{
  "n_layer": 18,
  "d_model": 256,
  "n_head": 4,
  "n_kv_head": 4,
  "head_dim": 64,
  "d_mlp": 1024,
  "vocab_size": 4670,
  "activation": "relu",
  "norm": "layernorm",
  "norm_place": "pre",
  "norm_eps": 1e-05,
  "positions": "learned",
  "qk_norm": false,
  "attn_scale": 0.125,
  "bias": "all",
  "tie_embeddings": true,
  "parallel_block": false,
  "init": "normal",
  "init_std_qkv": 0.0312,
  "init_std_o": 0.0052,
  "init_std_up": 0.0312,
  "init_std_down": 0.0052,
  "optimizer": "ademamix",
  "lr": 0.000771,
  "lr_mult_o": 0.778,
  "beta1": 0.9,
  "lr_head": 0.00906,
  "warmup_steps": 523,
  "schedule": "wsd",
  "decay_fraction": 1.0,
  "decay_shape": "linear",
  "final_lr_fraction": 0.0,
  "batch_tokens": 262144,
  "seq_len": 512,
  "doc_mask": false,
  "train_tokens": 1031000000,
  "steps": 3933,
  "dataset": "wikipedia_en"
}
Each number is 500 + 25 x the weight over its row's rms, rounded and kept within 0 to 999. Layers, rows and columns count from 0. Numbers have three digits each. The size before them is the row's rms in percent of the matrix's.

# up: layer 2 MLP up, 1024x256, rms 0.043, rows 488-540, columns 0-127
# down: layer 2 MLP down (transposed), 1024x256, rms 0.0284, rows 488-539, columns 0-127
up488 113:502535493495514445509477503515501532521506518511571519544491486556513498488507494536510493475488539533540550498527481507439502517497447503482526470538468461504467506541504518519507535490506533518460532512463504473449503501525477483502491490497486515505483487497457488525509481505506485503534476521482473515548484533465519481512450481509492453490471449530529509486509524490500502517490
down488 124:493506520490454501523464536463477490512487532447483483494471493457484510529476525516496544433489525492518516488537474525487477482576488522466482520479532494495499434535479488506459503493488471515495528508487500480521486498471527504476495511500484490502465433506505462513499512501521506522551517512489479504542531493464480518478546520507490501534536500522579469501510490465528484508475
up489 088:451481518530518519495507484524490580494515509522474500510492461512493491510477540518520507497454552531516519514495522458472511490538484457464508475508520548495481473517533533480469522499514466514487462500503534548474560513507530489514517510515483494499490526515526469542476508465463507533519457526480525493543502543472499567530424507482476511489489479502503480482450481518499518495502
down489 077:504492462517496505481465480482500477487510514477492491449495518555499531460468511510492497455514451497531511526524499514499503518489512497473442519487512461498498501531507479543497492464547467507493510536466486469516505530482478495466478525503519483497498478464497513444483503532553526507467544493523470479472516471484427545490513528516484511498497508492489490534468514482485479496500
up490 108:496472529509455509519495479510492539526453453492508463500484460497468524492451498507460491519489490483502481531505492474458584498542513501509553527494519486501537539512510476501506502475488496533492483531480520512528459471518491517510482469462492474506522532507548545520509492514474493491541503490476508496488459514532493498492437512499460493500488458511476506519498485470490498517514
down490 124:538500528499485491526493481519526505492521468486531491520532463507471528497524468460501501541486507488494479522473486540480525528516473498495516534541523497478478484559549455471544493476474464526528494494507509510459474468526487516518511451502503488497499532493483500517441510479475530544511504516470508473460526518527486464457500526490541473517502473477481548540532508488512485502518
up491 092:494501506498477497463496498512461510496496497507483532498466520479507516522534507557489535473487514495501538522485489469489521533509492525518511484513533451470528510485519498507564545524510472470506515489501484518468461508487547523537467480486454461530500519494502470473503499486449515530530476509548504510547527473489565487515468480512500522497508454501469535507481452556464459482498
down491 082:450465446516488497515477497516503486507493529553516420519507466493486466499499500486541493521470496486450490486499491508482505522538474479516471507477497529499496518497470461495492551526506519500490478453496487530545508524496474462493487503539517525486470468486520484520504501522460475515497486518499429474540515520479505462493494521500479497510504520522466554519513538479523464461511
up492 096:473514492466469499519487505457463506514539458498479476470510461483460499489521478443487493514500535506456545491518510512507507479481426495509452522512495480511510483497515516551514533492510518497496487490487492523503496549506544539512525509505492441525479470496468480518521485473490504514461519555539489532507512498524520479532531500477459532519464488493519542523504478508480515480489
down492 085:517523494455505565481536536503505498511509503491508489514497541516456469489516526490474553477513480480507514476517505480470505464495539499486506504558526520510518499503488504562468541493466506516503462468504504502483466510489504506512504520451514495448489488508497530489520517510501479515438498529536549499479500489504494513487505506497475527504503500481556507486546499526541548509527
up493 106:487499502523574488457544533527494481499497495513487484486515514573505535511493468525493490556480498500485525456483502524510471467505480536463523509481517463524505538531502479522478538462529512470458482512535511472484484504529466506527471465495495490506494478499548510477519495439484467523451506518516464527511498487476510515501534518511515515491483490502473470513485503560471510509539
down493 111:518532478542536443500547481518544545492482531483478499513517465510493513515496499479528499495513492498543519521518494496476506523483470518485533501504481488497524502500481469499522498451466501508537537498483508498459518502492506494466475453502546494488502523504505507463496525526533469489476527504515490470523551506531489477542524513501484473460537494524508496468508484479501522461538
up494 091:481518497508530478501537523478489479500505526452532498491518478492532459496510510439516500450525526502497482514528501480512523517529513498555503516491476527506536521524478501468498496518498529488471484488462518518463446551548524537457513468493506535511455495484563522480475514462495525521483491475523491502521515469464494534484498472513484527520468484527533458466509476471478567511451
down494 088:531540488460478459504520517515494495488502532492543510512490520462466473444510497507478451501509496524496442479494503536503540507524485553514478530465535490466513508501518528501490475473441488526522498557512502527474476532493501504513499491502478518463508515477496467513508520446500496512525486469503482476517496514481507491499455461497501489527512497533510499525490480500450478475496
up495 100:498488467510486513496474466517530493527511510454488536478461485500461547475509492559523445471497484512497509478477460513481508496485556492499532512501492459517478527482495496478496495487492468512542457516542507480514571499497477505519449498490498499476517531505501499531559483444472434484527534462519507496508484489539494470484507500495531504507492494515508518512508488510543518524506
down495 109:482485493497486483488484513519512523511520482490541486503509487535501519479466460545521504502464503534504474487488468474504525502492526505478496442514476515476465484515475534492491503511511499531497509479526513466514514492481472525562478476458490487496547530522538469482498527445457508486507576486572529477489485473500472518507507505521538461481504470559476482512442488487533519499477
up496 090:450500455505479480484462504489485506522517523470554494516511535489484477501503525498465506511505513464513499458504484507567507500487524494478562534497464492470490506484497531493509520522452504529437541511480486477466495496506465497513499467521489497492484501501550494501479490488484504586470509510548486471487484445510482512522526470499514501531459485488508546555520489530504566536537
down496 078:490488511548483512534538560492500477514522511468496466553499540486481494521470525532493505519491554472507481482486526517528512536480473507500547531528497497500495466447477554534472483516493489525487517498504505474464527482501510519466521511503454507547522501492503520504476456513524516474514493521539498474445529524485463548493469469500503502471559515463512564515468471527504503525524
up497 103:532490469494512451502523506538506499493467529542505501489489467527517504503512505504468477507488464487440562532526497496484510490500526505528504498534480536496518502460515472487495520498542497510542521504484490451479496503517517444474503467481451480552465494482502496507554502492534565447509504529508519447460481533511534523523474452499488506547513479496488454473532453514493497542516
down497 105:510498471478533512494489487489478513476511503503483505527484541449475490475459548485518484469505490500471471489530480532499504490491460493447498513511523515489491508522511491486477521478495497481494508512518500496458541491525490519487499515543432534464486507470503487525513514522511496491483510500486530536537518516509546528525499488513514509486528507547459508487512544514493501477430
up498 103:471524475465506496490509508493487507507490512444511490464499407539474481505530472523452500550482480500540538472525497533515499489515530503475538522522501455460482544501562527518524534529468529494492544475525490474490455474490484541488504475495501526514506491488479507492510496478457542522493474504487506486529513503546528515501515494490506496540487475506489481525485549512500462468487
down498 104:495511508489497511477525497501515488484483492490497508506470495477505479533524550508477494468484477509518489504501509474498527505522542530493547497534537477517507484520509509550480501515497495508523482475516518513467537482435497481493532517510509499500510503500541512464477424492489511526520559478494529483519516461496535497466468478540536487506502464464486447512483522562509516484525
up499 094:498517507523493459464512539497491478548496458532522490522517491517512494479492501501486486516529526512533477504498494537478483479452468528529493522467492481504465474519546499480543548525501485502474498483507502539475495511467492512495499516509472530517508511500507521517532497521530537526501516463523537462544522519466558481475494443499453506512502511510500499510517457494481483469514
down499 081:543514497494503493516488536493462507505511488496487534523491517483479482494518511501500535527498465513515518512482482532521498523503477483481478531470506480516512496522499456471468508479514503516511557501457459505520460499473543459573502512506469489523491562495501490517512482493530478480548522493469473512481561483476453494489509468471476492515539535503551517490508489456473461516552
up500 109:489514540486565512522501530481505531491512483555527536494508533488509502525513510478495520505503511472488485509502494468452556507506462501440476512510494459478549543472480487523476523506495453519508527534473507480529433480497514479501455526482489491505474493504505506499483496529481492559496477501449496488473510555499457508517472441530510494482475470518517466521514533499513544491471
down500 127:487510500526529509538486484473523470505498474531478490506487496483473497494532486483532538491509554471496500508540516491506514484522459502485490530526532496486508519488461506502473489504524469526536545510501492500471430469504463493520517502505505483562483401535509449497456492468514480498494511520503482503489537528465511488480464529531501535497537518498534513482496470507511511501477
up501 105:462519532480458483472508506478510543480458524565512535520485524516511460507479478564508513505522491488505489512500508515526474543501449498495494533525518512520496525497508475497491522478511488450523514507504520485553487510536463489492442461485501465487489517549479451510497476484503522486501487512453470482529492508527487459516511500491518518509477481516489481484524501464488487528535
down501 108:545479497467536505516500484480493487543485517507513467507517496419535524514501511458486492486479512465508490490499502519472519471546475521490470519502504511520510494481506468513533538486493524526482480470479489485451506484527485525476527542548481549515501476510541489511526496514480442491503494466535494514509494463498507498524455493501484524510489509481451500450462538542494508498487
up502 105:468506504479494471449508541500484477536508484495543511472549431476531497521455497542501536513508536492423540495498498504477486478479479521529540514514468470534545513520537494500479510512482502474460504517499504490524486511528501541495490505479530504484481545471555531509522506483466494508512441490526507514493491514473511466505484512522490464515539490508503471541496458492503502528520
down502 102:512501492471492498498507521511515474489477484493507478523529508458483508493487514513509553511478466511483500510487487505500487509500484501488510533473526488498545521484462480478529515475454451581478484482529525464541499517493482509543481507495499501478481476543496522505521434493491523530482500480425438483505453491491485492474506490484553503507514503478510531556483494545449464524546
up503 099:483505504497481551492536481518478517527483508501516526472490528521534505499497508537453501465497468509503491490484470541490502549477486475480521539513498515509464492466546516544528538479495434458538524500496513507450502509493461517506492484491472489502475515511520432523515474476516491475505490534517536495536502514473453492494494477501500468502501511531496551503516522528498496493492
down503 104:517476464531495474486530488502473502515483486518515476539496479510543495483521506505491520491531545534509558496467505517553503514551492512467554469504431468472505462490500521519492510508477500494458497471473485486512486502490509488512535499515502477548544536533576465510481528507501479566479466479498478522506525532503496493492501490510496485463518461489503459494530480465511469505452
up504 101:455481503501508505489554492490497523450536495520490500548493509512530508528492484480460511499465519519500479502495473512478487505512473495516547519539513500494521492532460542557497530470535498477483480491528487486516535546497451469521442520499510491491476475525510488498507487488501500524488492518515528532521482553504474531503524508522541498506456526521432513498525503495507496512460
down504 114:535500493502494542542503437469487507477512489533542489533573485458514538493446471451501508527502544496510540573510497523531483528532509548502523432496498508507495528507497511502532510462488492527472493559490503527509477470518477520487507499500476480469529479452505538508496511500488520490494486502506525527517516501510497493495502466522511515464520464519502514505497512487534506490471
up505 106:502473511505516498490463495544528520512527520551468532516453500570474504521489506518485516489463450500511470496527478505476497497481484479505471495533475511487522489501501514526515493492499505524489496511473516501498490489455542481527495469484500496508519497529497487485473501506480432499490469509486482530532520491486510494514505503525505498457508526518481469515492514520520501487542
down505 116:480517528491538518512544499489496504519501471522469511506485536454497511505516491465476479473517525478496517497507487515489465457520524531500504505502498472526525528491559520498511474535470502481484476525495496517525490492489472516455494468467500505476533510509459481530524507548471490464519509525485544475499456532516453524493477525492509544543478521531499492498453540459477483506478
up506 107:485528519462482499517501480499490506569482511495558490457511503435442510493507509475469537489504506527460513513555518537501486518535449492492486515510487541497502537458525512471489504504490500516506498505490497476481516523528520528535511466493484465505492494487501533488554487479532523487522464530513491491523499506520518500530458441516482527529453509500571504494475493452512526518498
down506 126:488484529519522535535469503551506535497500481484481455518517535493520447493508517477520471479512495491508511486512481515527499519524513526517495545540513528529540523521504510504474563515485555500487518535509510479537490434476458472541500477523518483479510513550465489475498485500504475515510537465542494467463462518459530501469485492500525515531511514542517502481542514541518499506525
up507 095:475482430498504561463508503480544490540496465497498520495503463492487501508566479437487515464498512493501498478500537516511509479504507476488534497525465491490525488497518495539524505497494496491476503487510499501479507501490485493531509494511531521531509527476499510476497485487485533481518513494518476523519523515519475485526492499506513484456517501508462486505556479483450476519490
down507 091:497493470516472484482503523496461460499492538512493485492498518509508436491500481486486544497529504481503533457503485515504469470490461479478519520517545498518545505495512501562491523476502503544523475524487476484506490503486540488546468474548495497481516512484530479487483455498490514501524489482481494508520532510463492457458513536470489479473517481505522540499508537466539479495491
up508 087:529497514477519485516432504511484500517468514529463485532476488547457517497521477489524486500470487504474526522505455492507507522496522488532484451545539556494461500501514452483453487550493501486521514489477509490496511462535509457474452468509502483460508506523480493438535502521518508517507492497487475523507521549539446455505487530486519528511511476523536517475490527520467505500485
down508 077:531474509514524509513491479514493495501527498484480510530487512493448476500498488492512468498513475478504495502509495539477497492477505520515502507504506510521489494452472464513524529483540523502493495509486539448524510501468467498500468485471512494490504499497497477465540496516514506554462464493478436461547446507529477488516513493501553524488494520483471509537501538511506522517466
up509 092:517541524510517528502517502505510508494486468477510508512509500525489469530490510467508516483477513487529470500512481550473448497511525469484456457466548466485476510494514550572482503492433543520539511515536459463498516503511479470509535452482495481537451515522517495484531459487584493498494507514501449491493541480535499501523484473522520522485509509478522511525523495517508515514474
down509 077:506470513521496521500498494512514511495519500464490532474504474480507463563507556482528531495531520473488499500500504498498482472447516506527518519498489531504482522543489442500503522476493504426463510505553483457509511498525482477520508473474455465495528513539527559524508525470519476479504492493534500470485539484535468502480511493448530467527511489522520509482520463465479512546500
up510 096:478511510512477479556544530498506487512464534559540548502488470488453507455498495547524490523488498487511546514495493492501557500482479451512511503492501524466496528530450497526483511483478449524474491452520492476476491507557551486473473490526475457470531520484525529472527532496472425519481555476511543525502512523500516553513486482508530518510482485502499519485470472480478494511515
down510 090:461506511514507474485534470538486525483519508521518507544456521518529508481465517473509513512493514534486497545512507489501499511503478518458465505513530481532510532512492459523514486470513491504496489460473495507498461491503577488494541500525490465528505515476464511518483501478520486524503469489515519553487486507505478489440451475505453489490493507469480462525486473473534468494467
up511 112:526469517537506491499500571463497480513465521536511529519483492479522492497525485552475449502542503486473496511502520507521489516440493551488488508515476478559539506469528466495482507514461460484533484480510511472476523504524534489476497485472495472502531490494481520478522460516477475518468445510486493490537523527503544487507490510497473489517517495527489526476511457495513480510450
down511 111:510511492506515485527515489531523529470525500491474498438518485511506543499494416500482505525498469480526513510490508527496470498480514475545497546515455489499498483536518480517485509493516510479457491550498519482497495520504488491480501520505521474509498472516495530508480509526486469487493526473498583489486490454508520495462481528502550494504484457486499457453523507489480520531509
up512 100:507470497474509481484463506505474498484515490519494501501514495500492501496479519460486510509498506466540493483490483508482499498517450488511531489537504546507517493523491519527505526471464468524526532470512476488469498455529499499495499550581479483478486511573494493412526521480504500545492510523536514507533499507485466518495534524520465511467529492505523509510506493535440536482510
down512 100:456503466487504479497447466504467458482540492493491484500492491461493508550518526488543542470459492505494530540574478495507511537497478498509478469509525508508493488474534484537460495500561492533499542538497521473494458485466487499487493545511503488501470457447507523471523480526489501547530520468499491479471493499499442498444552472481522473476556537457492523484537510451479549502532
up513 090:501478516491523477505528460497539498532445544500511475508490519493519511489496487498496484543488461483504486491514472514541483490497469510458492508502455487482553504478506512456503502480539520522493471532489534457536496501486491448498481507520510516503468523475508480487502488483534510513512492531450497455476498475475492522482489553513499446441530496519532509486483518527522513491519
down513 082:514500492528509506479487469452528556490458475526509517523474460460496514529501526515479487493529499509520491515478517552492553496493562526491546513485523478497467479490480502477509485490509477472514505500481496507516424538496497524525465467523532536516496489530536499506502487519468519517466505450477493521504508541526536485524513464497444515499487489491536498479447522519493487543482
up514 094:476498537472491524474517484512496530510435518497502504527490471495475514509498490537521530539479574499495510553491461468481501491520493495520531533473521522471526520531527478555494482485495480502473513489461535489495473486476485477503482501511537499495486500479535467507539469532467460502515536490549484500508496538488487496480435508492471482490490493500516497534510517506509485537538
down514 096:524536519511464486534501546451470467462499525501497510473514557498503485521536518524497503510501452512489506523495511533514484503532492478497467511472487471465530507451477484534494506449471506491479491486498499496527501535506473526513453489483495486504493465532521488479491449490520497538470510523454511488478526513473478482460486500484522485462487459506502553511525494518552474530497
up515 101:552479493437497502493481516478483491497520475532470488545498488520492453507510491528524447494475482503498502545503489514495540532485507509506455465496488471461542491475448487519471483486520451464489543525507514524507478505489526492534531512470540506488535492518541501497535508520512482544521539460524487494487463505503502495494457516509527510518457502487496499484479548507499501511505
down515 085:459536514477487466516501510506485481486489539497512479477515556494506518456487516461523435491454521524468537509471536523491538519481529504555464506502466557513539438483475524511525453498457492447493531510484512477517463510491519504468504490475489477496509477497492492533473484467533487507524486492514504477496486485501480487480558507495512498512527487480509540556480499478484529425478
up516 095:504541473486489509487520528453472537477507473521463499518503488483460538515497497496494482489496517511517511504516434522499500447516493522467523530519528479493522517498465466492459528488446510471448515497514497491508472533478471538479488495514518461536498503467532505510515521500512518518458507469482456524551450512483491489483490479500497504488500482513552509494493506481484496494467
down516 086:483497491434532501548501526559551502480481493535520473468488523508470463561490533502554493486497497469468499477524507506471520540471522461484526490476531502485537523477517451526485493490539498468533518513489536503543514485512490525554496480506464526501477462532489479521465505475527444483504510547479496482497484493439501521474532507482474509487450520491475495471506497521499471462492
up517 089:528486499525498484496469503445503528493497478526499520509467486536484498497481486501526480468493501512481534517497500540456536497485470498488508507513486507515491507524549473515477501466499541472513516474460467499450468489511528493476460518498507463477525459547516501503478502515549498519545520485465513534499492530478420495522511478513507492518477510499533510531540446466493537520483
down517 082:518498472464468514499477516508527499498523483506450504498491514437472499536470529464498455490501518496506505541484502514508502497516507492469484504504507505501544501465474502434479476488552473490500510530549493542514482543515481530500516504538454519509466477503533479487523482533491506489497454500480523506533523569513554479539513468511529459526500523485433540464534494488495499496463
up518 105:543525513510500484494480514498512530517483434500508492509490545561472536524495484534474505504460511505489475477492467458481509497529484478484481491519483524526496503468503536527478514506494497517503531493521499459496492510482511490485461462470525488561494484486491499522504449489537506517476489486503476477535492505504486529515541470529532491523477507486489510496465515501546518499537
down518 113:492489503488461486537493525499481487516504470494474496528484519451483516526485466536506545557490486477507506436518510463502507472523506536488492478550522480530493464503510524498492499516472508507522522522531450544481520483493532487479483490494507530554467494491539512514515484509495515519525500468503495465490530528463456505512501510527523433514508502533493509503520493529476473511484
up519 099:538525487500529478459520487475531510497510508541517473543485495478446478510510494534501488479474493510492481460480501496489472499497472489503529452491496495487517543511470509501505484517489457489545521524474522472490506499475516457499510490475455537528536503496537529521521528491495498481492487518514474453505490480536552496504479510518464529486501474512508482516510492496467500521514
down519 088:474486543501483496507489515517493488478472496507509533481509499468485497519464500507560477486489479431530545531507504490532543516503534520506509481507463546499472469456498502439497512491485446465490499494489497519529488474539496475493523503480497454498480499515479506469477470483509518509475491516499481577498549490460541544501532518477516501466485531541501530519544490485498534476533
up520 092:522493447508509525487499508456523484498505462533532526500526476530472454477491498511499488538500502491476529485498454533450529463533547518539479496491462504508494514486491462543496503490495504520475538490526489471536486521480483470545461518502507464498488529510497493537466534515489498526472476479551468505548496467459485525507478502535493536468454498489493505462520467478496530513485
down520 080:488533482452517521507497483491478509502537538514462467522453492468517472485545473503516482486490514495470449478461516500504544520492475489487457519552542534505509556505545512455472546503534496529514548519544484515514514470509513498514506454538520510532484465476496482508500496494490451542491512488520512502507507491473508496506515502474465442472498492525444492505492501515490478512497
up521 105:522513512484491500520497521482513543510507452548461518526473483504475492522471516518452463483514494488489499446499503518492509482482483518449512521556495543489511521553475512508478545503482469532520531531506495505484536498551521534507504463514454499511542500484565519476507492503496512504493480502471512507514541516479529494484508518505521518484487543522540475514519486464477463495496
down521 095:492504550493505496477551475505494472478493510500522474481491499468477466470478471497479477540494499502515460509564521479492479517532480466498521535490482477536523528508508463531518529488491544484501461509497503545546529520491514500469515512533503460482494518500462546506503474556493505486490507510511496490499524487502507511492533493479481519499495515486512527498467494532473505475487
up522 096:484493514503506463467485481503503496461488484552510531524504498479536456501538547543494480496504493490479530482525462519482510524508495522479576486531515537476505529476515497530511545506524517448496478485500484481530567497514491491512463505477474470449527498513541509533524465502518536524520465507502517499498483526438504508497475490507465487478516478507504523494505484469521521491471
down522 097:501554483510537488531526510441497505494522526486496468510470538527513486497523505505505465525508489493475490515501522520525505515485498520500489525504491459498559504502474476475488513463538503539489517492455487485485494536526532545485510506507517511490462484492519436491513502568513472501504564497483474501543550528505506524487504537503504541514460505487481522485461525537512527482497
up523 096:474496508488529486467537507536513513462507473492453498529460565550513499540502477523513520496496524500519477542496484517488498518479506537480519552534474472475497514468491482503495546482515443518495491459508513494517483487484472521494475533505532514508468465536517503499502483456487510516489492502490522473482513501509494447495533481511459499513485531522503473525494490492498497563492
down523 085:557513510515504497510496529504490488520498509544497495481494463477494470477511477475496473502494551522491535526501491468502504563578466443511526443511497495496515476500522564478482517492540505483482480489508510527466459544536529513461519506526463507494511536509460495512482525533499532502549442487493487460520527503512502493494494449452496484484479486517535485481511473514522507478487
up524 091:477492479481478522504487554514489463530508506482497494538506459480504495521468516504490537442507514478480536485482513504505485500479487501522512458520491493499517525468529485445519476487528560516490527529495509496456562467488476530461509507470508514499448503474486480471522513501472524474503566490512463499516501523531510488551480458460470523489506511479498474516491515495455473526465
down524 080:512524503477527510511490518503451474498480526505517512521508545516503485521498522498510489450497522475538512499480541491479480528480527478493443534527477475510551510491467491459466478490510493496494502489495480459494508510529541552453474541456505513462496535518510500522535468510518505498502506487499472516477497528488480506538525524426484519485455490517506508474475517498497493494493
up525 098:454460492525487485504433512448497535462492489498530502525490464558500449483483507507480520496523483519501493478491446491521492478537479511507509508556503497530568485511466529512491530465488472454549504468529517506476481521525477532491530510473477480543471510507528445481503501471478515467482517524471504507540486559545504517461495489527518499527481497508519546520514475521486507486502
down525 099:519501449442550486491504486473519526532480497506532516524444483537512534553530482508482471469489510466473474516543502527519462468473458476513503508478491511537460536485511486504470506498506506504499503473477488475490536502548501552474504490517529542475472453457505480474491530538518539532471492472507508487491548485538514525502518502511480504504472529517498518504501486533495514517485
up526 103:533486485505471502510470497517501552495529469509470486546500505540489512506521505517483464480469490533510480514526473515490530510462452517495502502528501522459500489437490451487492527504531529479511501486525496499469551491468482485530485508494497486503524522465493540508493478503520483525472497463485497522513489480519449523539514560522454516529502526552499530551495511501538459495521
down526 103:489488532493512465513502468482471510504495495494511484484538548448532490555498501476485540525473516469473476474482462505516511511507503502460506472529543465449522515527517504538552554507498496473490506492498493465531509470482446500482466497450499523515499509517519499514515496501493507523562503480481514503466488538511488530486498495496514503488462483505522461477487530523489497482494
up527 089:526501508489554484505515508462510487479488499476508526490495545521517450537494482496483517528486493473502541489511507504526493509500464530500518522522514482493519484513485483490481486479527502462503513542510506478461521528515502497464490506479507463548532487507512484484548493511492522510502502493522511471531476517522488545490509491551471476512458466497476484460528524485467531511460
down527 079:476495536494550542545511494499480511428493496468490456499482464476515515526503515485544437478477551472542493538483506507496472489482514507545493547498499510475478473514479460487492476502506492496486533484475512535497512489512490528499505514494512457495455530544481527476541480520483489491543508543499514502523481527511535467473480465494502475524490484512455521518535549511482460500482
up528 098:541486492481501490485488525461501545486520545526493531501532509483493504513520479524522453507468519514481497537495498527524530537470498524517471485482521481452498479492477477509497501488516456508508499497500529484510515512501535505527496488485496457488509503506529466539498483517529528472479498514446494514514533475506478490517493457541495480516513518516506575468486433506516474506498
down528 097:483507520506500509475516462465514467486493472512499531506495464522511461455512529493505515451506511493471525480493509467482493479528509468471481487509520514490492494511539455513544501496527566529490478462545498517517491494523560495509518495495499480507537502543490510483467493483489513524520469518482481511495476545532508509480511491529481501540486499492499459536487567495484480477482
up529 094:506516493523471478495480491462504537484503454515476514523475496478476464481498506497502521549458475536521470532518433555529479484492481497501477446499503481499473456491493431458520482510460479482499544461492504507531502488479457490525482472520510476485513480487505460511496505538489465494500475489485477534533454515490525499474497480523535465543523527519499521542515491504515447524511
down529 086:474486485495526513532543532523482507510519520477513481541508492501500520501547501520512539512471461487492520461455499517490463495466481491481480501469489510471528481496514485521486504464498470511502497522471484479549491488486551480494530488506562484507486512545523483485483499470511485482498477456487514510467507478482540500506505518494531498558502486510495474491540526477538448480483
up530 094:465509493466484519507530529451507517534496482472511485470552485497541510488467542515458541531475502482512483475506524501491509529518525485514510481472497435454517519510521485539514480509517493480484547503503481520461485507496546542486499539502504475511477529523541505501504462521453546555486487522508553510502516473517468474494497473529493501491465463519522503503478505523487493427518
down530 089:517481488511488547481511495515478481512518483515449481513462498442489487508475550492509494443524525529514511517524531478502462532495472534472489489517514474487540531481511532500469508509535491478504505467473526511458532516505453536521477498499511513498464465508522485478480491510488461517516516494526515539509497512487500457507474469491511487472482513488541506535522493507456500470500
up531 101:498517478488505514526519491507483551499463482525524524504475484511538517508506476507505427521499457498495447471501486440498508514460524473498490514514503523526509485502536539530517490492475494494525461484543522509535522520426472505502507492518522486514494539516511480485524507511458514525520475494507508456515528519466542525497509521498528517499521479514481514517485499527522487509479
down531 102:508486425523520488503516489520505496529479490499502480510493491457492531502492522423521489542474490503469523550553491510523498532543489505513486510541548484527543498518529541551532497488493495517475506495499529510440500501499496505533487459495530482493451475468519515475497480501479487483506491470466510482535516512478529482479514526519495508464508462517538511485457539532486490500510
up532 097:444482506476464504541533501457532479471466483501483529528494523503460486491512506505475475570453459496513486491491515507501463493471494531489529467517498490473478527492515452502503473461551522524509531468481533509488502519507521508527483521508486451459519474466514483487508470489508485481539515520506507486504499505509501456503523523476444516498495439514510525504482524519483490488493
down532 098:539502527480584491467516528530502470492461500516487500461495516492485519492492531472467444472476505533483474488466465472513484475504498468471487502470445499477507467500503498491507490510528494472490530481485537513517519511513569524508488455555530513498515520551531426459488475465502491475505510489489490492520539542499507506515514513494493510479524521494519481483448518487498491475518
up533 103:485511543537462513500524532499508535502487505529491473502511459511440478496534460489496524480451508507472489551522502546504493492575431515444460516513500523506501489470515486490534531505495519484498528486515515510513474469506471483464513515529453515460484498536506505425519519467498458490525504506517460494532465508492448517528482496498520498463516509532481478493522523504475493496491
down533 105:465501446442486500460507510498523470514496493527483456513539502494544491517501528506494499491504458518513508485531522483508521498497467508500518500510502509438484475468449505553441509481506464509547503493520505537498468489501458489489478500516509501549505478475496487524508496522507508530558508526507493517489537481520500496470538483532538517462507485505519510532529507499549488504513
up534 093:495518492529494478486464496505511484491497469544460520493481484568512532528495512582511467524543497502539500497479510511514483509491539458493516524498506475513507521439479520482481490466512518481505505500529466459494480500498518494498472489485532496512509476527531477511500486540511509513443464505518472508492503542497478531512472489494518460509480440518511511502500468553492465526488
down534 095:501495502503478486461503496522499503491500521531527514478481490512507460532492522494499477514466472530499494518528537473487525552489539483504537476514503552480473520514498506536504518477470475466485509520481490485467479493485486502487445525536469470530455517471485534505507490462492514512488493520527501525479450489480459486496548483467472533525490453503523480525480512482551519541476
up535 091:506466500499511443504534530522512524500491522516484507512516491499513447513499463528479528506530523479503491502516523503461496495471478502501518521491518490524477522510459490484476471488541490514492496512519528456491514508525497506508464506539547520486504470492446486496517478510464511475493473501473515558514478497516515505499483479502476526559479535527480497486520475512482480477548
down535 090:517526502499494502494508517552532498528442514479523536525541481499461544494471546502530485505470495500503519488497516521518495497487493518496508464525488457522510522513508500486536457479483485512504491466467512516469489494467456521486468494480546482492472474441529533516509486518509509511481520532535536477503505486539446547475549501512485515429502502469494541484492500545491529505532
up536 087:510480531493526505524532505545501497493455531491544531511462488519494505501526487546517530500501490484488461536524490465473512531497520519499536520471484468507480478481513517500484492506469492521488490453511497504524510522466493455482494506522463530480479498527516490455472489490513470492524520445527486497515511537519499444501456486503483534546509486520447478517481491482479473498470
down536 085:473475502478500501506496517473479531482508546509516441479491516456544520511502496506499486489522503490516532548531481514486505513547518486521533473514510466496526492440520442504449491476500520540530477516518516496486428486519478485507513504452535528529485489479469452509494468559507498492519497452458500553498509479497475541483477520567513500494528509488545514470522504503461453483497
up537 105:476500477481522457515515502473483506540492551502468510472519499493480534513473480489488508468496508494477536475492511522518523493474490543557560498506478491508530485508499526485476508515469469476469523510484493431505505524530503553462498498525478506526498495478506493442495505459490486524523485458504472506492530537512490468507485504518518499528551491505510475446515519525485492522471
down537 109:500515507505508464513497510519483480506505498483506505515487492447530496438431438494530515472511512522501511499507487505518525539489477521528493491550501528493506548537534455494471468510483519497493493529515500500471523512536498530549476471562491478487513497496484488485484477499508528507494524467538494496503479487519480508491474476544475529473511476504515512470524522534483468501501
up538 096:506482532486487493471518502487525508487527497461515505527526511515476476492531469492504489533498488514475536497535520489518505483518457493502502502488525479536505552481498481536477459516519468462514485439452505428451522469484540502463494537492491503534509476506480485505500516462530522491493512456538467511489478500485532507555519510506509529524459517509495487528490487489545457474503
down538 090:515500510504511492506536512505503536493510494489495527486477459476472457509556469541480482505540528537482484509465500490533489445467499473492520488497533511519513522524507470483499453525516522502565478478532513554491480488522468497509546531496485459528494508495477456473469476455505461489501495484464498504538451502530527496498512553493538502453492478481477550503491541531474488493527
up539 118:482525500463492527502475562500505518515493478498501542478482493501545534516465523499443537539533532472530487505511477512487494493528426493474538524511482498521549491487550500501529483477512545535527488546529484505510512512477489521518489451505476526527490492523527491491490449493500482485452459509514556488496530501502542487543492471496484527514507486484514511530474488522507545457527
down539 140:523488473445490529536498523464500446521476467499485543441501527495518476554468513505489501467506491500510497529484505426524484498486455489477469497470471479476471486482520541503491499553550468476472505514515489511500461514502525493462532514496519518517507504516494484487479491515506497507520522542480514520471522507492516512488485484519557520481469528490521474503440515493551482548534
up540 101:526512513514493526485496493496502455503488470526463515510525505483469489502444518509516539552536471530500522525512519533495538488473454515500451480461518522492494546485534471501464510488439474518518501496465465484488519497475463496492492507547480508493500531542521491481503511477511505494476448453490545462529504501462518505512517466503495485557490512526478528557479474494482494524510